Part of a small language model's weights.
Architecture: LayerNorm before each block, no biases in attention or MLP.
Training: a variant of Muon for these matrices, 7042 steps.
Each number is 128 + 32 x the weight over its row's rms, rounded and kept within 0 to 255. Layers, rows and columns count from 0. Numbers have three digits each. The size before them is the row's rms in percent of the matrix's.

# layer 3 attention query, 896x896, rms 0.0319, rows 890-895, columns 392-447
092:135125118106125187149077162158148171120163091098119096092157119167153149078118073120137115187139131158171150115126145146131095096119151166133195137145136139100144104170
095:084118141134140163157107192159180097073122129061110130152074094091156091140154108161103124119128092095102135128155146123089126114135140125105136122146158137096140067136
093:093106125162087167174136095076153119162229094113125094093084161075125100134103127172105080079159107179144145144182086148117102135134125108148140137145109126098172134148
097:120191100112154089087106109132093164141144133113104086150117056161150108120101129131125116168161141105157116137107110095079113139122119125148088150088102076096141081134
100:099191154105121120126166065120084094135153116135144112097175183122058138140110189180099164159191173128111141059173189135133132201119135153149053137155074161143136074119
093:093081121109184119092203145111103078159091154153116111124127105144213066190160055128091140070096122111089100149125125096113101123107101108125097092151092092092210137115
# layer 3 attention key, 896x896, rms 0.0313, rows 890-895, columns 392-447
092:110106182138161118144096117105199124163153074075109156170058136110119141137102149091147127179103100069094111117102108148095123171069134041155127166155128109137156101119
096:145127138116139135114110199136129089183146122085137094132177091117130158189096092169163158119107066112144102104130138137099151128231139154142071109137134158133124198120
096:062135152146157111159065104181113105079118158183068155133099084073149142161126105200119098092140153113114147159179193139169118104156109195130136108189109083109056098083
097:094105110166108117091081061134171179114101155116139095064119102128148108141111180129126165192121147102150094138088085114119134179010118129102116088125107130116155175171
102:116146084081108125162173113090090156114111086158139101113084194141098162171138082110166137156159167078177080090199134126133079154095103128149093180106162128155171111125
093:155138118129163099154130100172165131124139098115070118190129124136121144142156135161200089159066122136089104147125119126180147130160111140115081068049131135139146102161
# layer 3 attention value, 896x896, rms 0.0252, rows 832-850, columns 392-447
098:125088169119053114155180178116128153087161123069139127127067124174090111145120131197095075144133094121097127107187076099124094154158072105152115110148173154141164104145
103:159116118168115199128119090166129146210079132081134138124169148173158152111150104124123068154143088099106168158144125094162097126056091112171135150126122169166053166127
103:150074129165123149160176182196174157123183100097137091092106160136114141164100150107157115183119082111109113131119125124079159093178149124176140112154079144121092083095
103:125126112147090147165093089144186136181129086167145101160064129079100145091093124127138149151125144119145140094142156169110113138127192059177174129148084170094164060167
097:177032179164154117175139116153111175153124136184101152132133121115104113177165130174120140057114179171131052124097134160150146113084114186140108116107177105123124130112
098:161116135082147147136167194162096110152127143150101186129128153183123173089176098092060135175122129148170119112081137139128118143111079101104094111093112131154118119136
101:107144183143119115109125123070141150150136092139071092121115194172191191201140071111108138133180107074105118151077151047093146139078083189159136142121129067135167099174
099:189112033141140160122093148167163138107146107167135137142160129088094111166196118176184115161102146136122101143086137116071164143149110119173141104105138134069123150122
096:141140181110140171162096112107172091146073156102140125094122228106088122161151121069130144179169106214099144099150106103139148046151166071110078187144088122142138112097
096:074187141158162132105104155173072073128122100145076082096090121109131161131179120169180120106134152122038085150068112095135113124111128122119191223137134165117135151113
101:152127129106170164095135136195126124123129132079090094163144093091169116056163081128098086193151197113140086102123168055142096098134128133123141158133138085113129101174
099:178121173170117143100131168144098132096140103130131143125117149119118160111138130156158159122165166164103161094159139146087181126165158138121115131104110137098144137162
095:171150172178132103115118096129094159116115081159172088109091128167100110191159134127128193058168096109097075176119132120141119120116138120105149137177155038136091110209
098:149123122104110156097143165140174097139083167130109132137107167131192120130108150107157116145166107143178076092122034122097125173112101118128070142120133126088109101189
098:110131102126132141117096123089126178123141128099041107057170121114157056103138128070140091060069162090158176115158060108050100122193157197108122162145097130121083116117
098:133113099154138144101114095123091129163131143140125073125130113110142091127140133201127190119132122149124114102137157102148178091102098125123105158096132141160190122122
103:144128114114104133123106124158152121129130109071208089142137090161122165171063151195177128166145083127208129160118124124084091144127122083147141123146154123107129084059
098:111147202079124141129110108139125109107113177098122091183115098118111126129141136105121062104127094152105109150109113146102087101122045125109157107104194130131120210154
102:183136136128187141102086088185178146086054127117162165147146176204085176180086048087062080104175129136081086109141174111136124092141134168144137128123148177101161110118
# layer 3 attention output (transposed), 896x896, rms 0.0992, rows 832-849, columns 392-447
094:138128079096126101086111099158147108157123098153137119134162128104140147139081149065179177156162122100120187084067177098157106072126164151084187112079163135076096110145
099:113109155147150115114126124106162149125128159167124138037138079103081113107139119129159206141090164150197131137135171163143142092126120103141123083123155132092163103108
098:161207098116144093133112105111132124170079139156116180152135051093170170039165103125087104085153183122147093191116153163164147155151085165135111105117227134140147174151
099:137085161105177164158149114136142151073164165096091142157171129143107108142140100134143150134105081079157109137101088098118125175131114137073114138102117115161117167096
092:076125114085111106134126103038139080116194155160163117145120182078114108102101133124171160136166106112167212064113121127108122115141150097132130142123080140119140155151
094:165123159129092112044105117104146140089170122060161137148103132085147155127063165100164164123092193073098172180150110134106126145158093109109084159173123142104171141132
098:133106134138168085158175101186119139177091136174179111143112082124100162093119109104095107114118116155148138093161129126085091097141144115083075142117167152141102122108
096:146114150085167125144164147120106114137109136099125119093169129161140141100105148122124107170099107122115165088096094156109093133101076148068081128155171115130141122104
091:150147119203148179110113135145120109129130157127120094134120101141104157118091150080109106123098162138123112141150104108108146196168090121162126121118143189141133190172
096:205086098150082093143134124111180134149092101210146167117204143192130181119128115112163127116103126139196176114157113135134154084161136123144143135153139144121119098168
098:070153136156065125115176117106136145123087167185137092129109089114111128226119148110102132111134099126139174171114115130093138145143154152126127082167106137142111113096
095:041164133077138150133137078125100147078131200150081109128180103126144088121124197099151080140143105164169104203090113067139103130090114117136174120117151199178112124104
091:092095142117131065131118153104148103138123135087095134168079177076176143101145164107155110189138117143135215054115084084107119126108121138129128084138124184162195212075
096:143138141149131133117166116108105162197173132115144092114121145143114149145121132138083130185132142104135128179132192126180120123130149128137142171109111109141122119109
096:147147080146128173119168128114096134178123072253140129168081138110113128151102141139059126178137093153096061098125183148085148150107119121144070109129098110135186132193
097:135152117126096109189107116164099086088196070138152149066166109182091141084146155093117085120164123111152143119157134120115048132132140133111141065096117189133107118181
098:182069141104147109191143148162121159138140139142061130106092079085159099082135070073143112124168138153114095148111169130179128199148114161102059170100123111129171199178
097:173100130162164084115011144112149110146140106109146102081135137115130171107109135105126162183090190137152114103118135101082111144154138108093137108172107161123153139134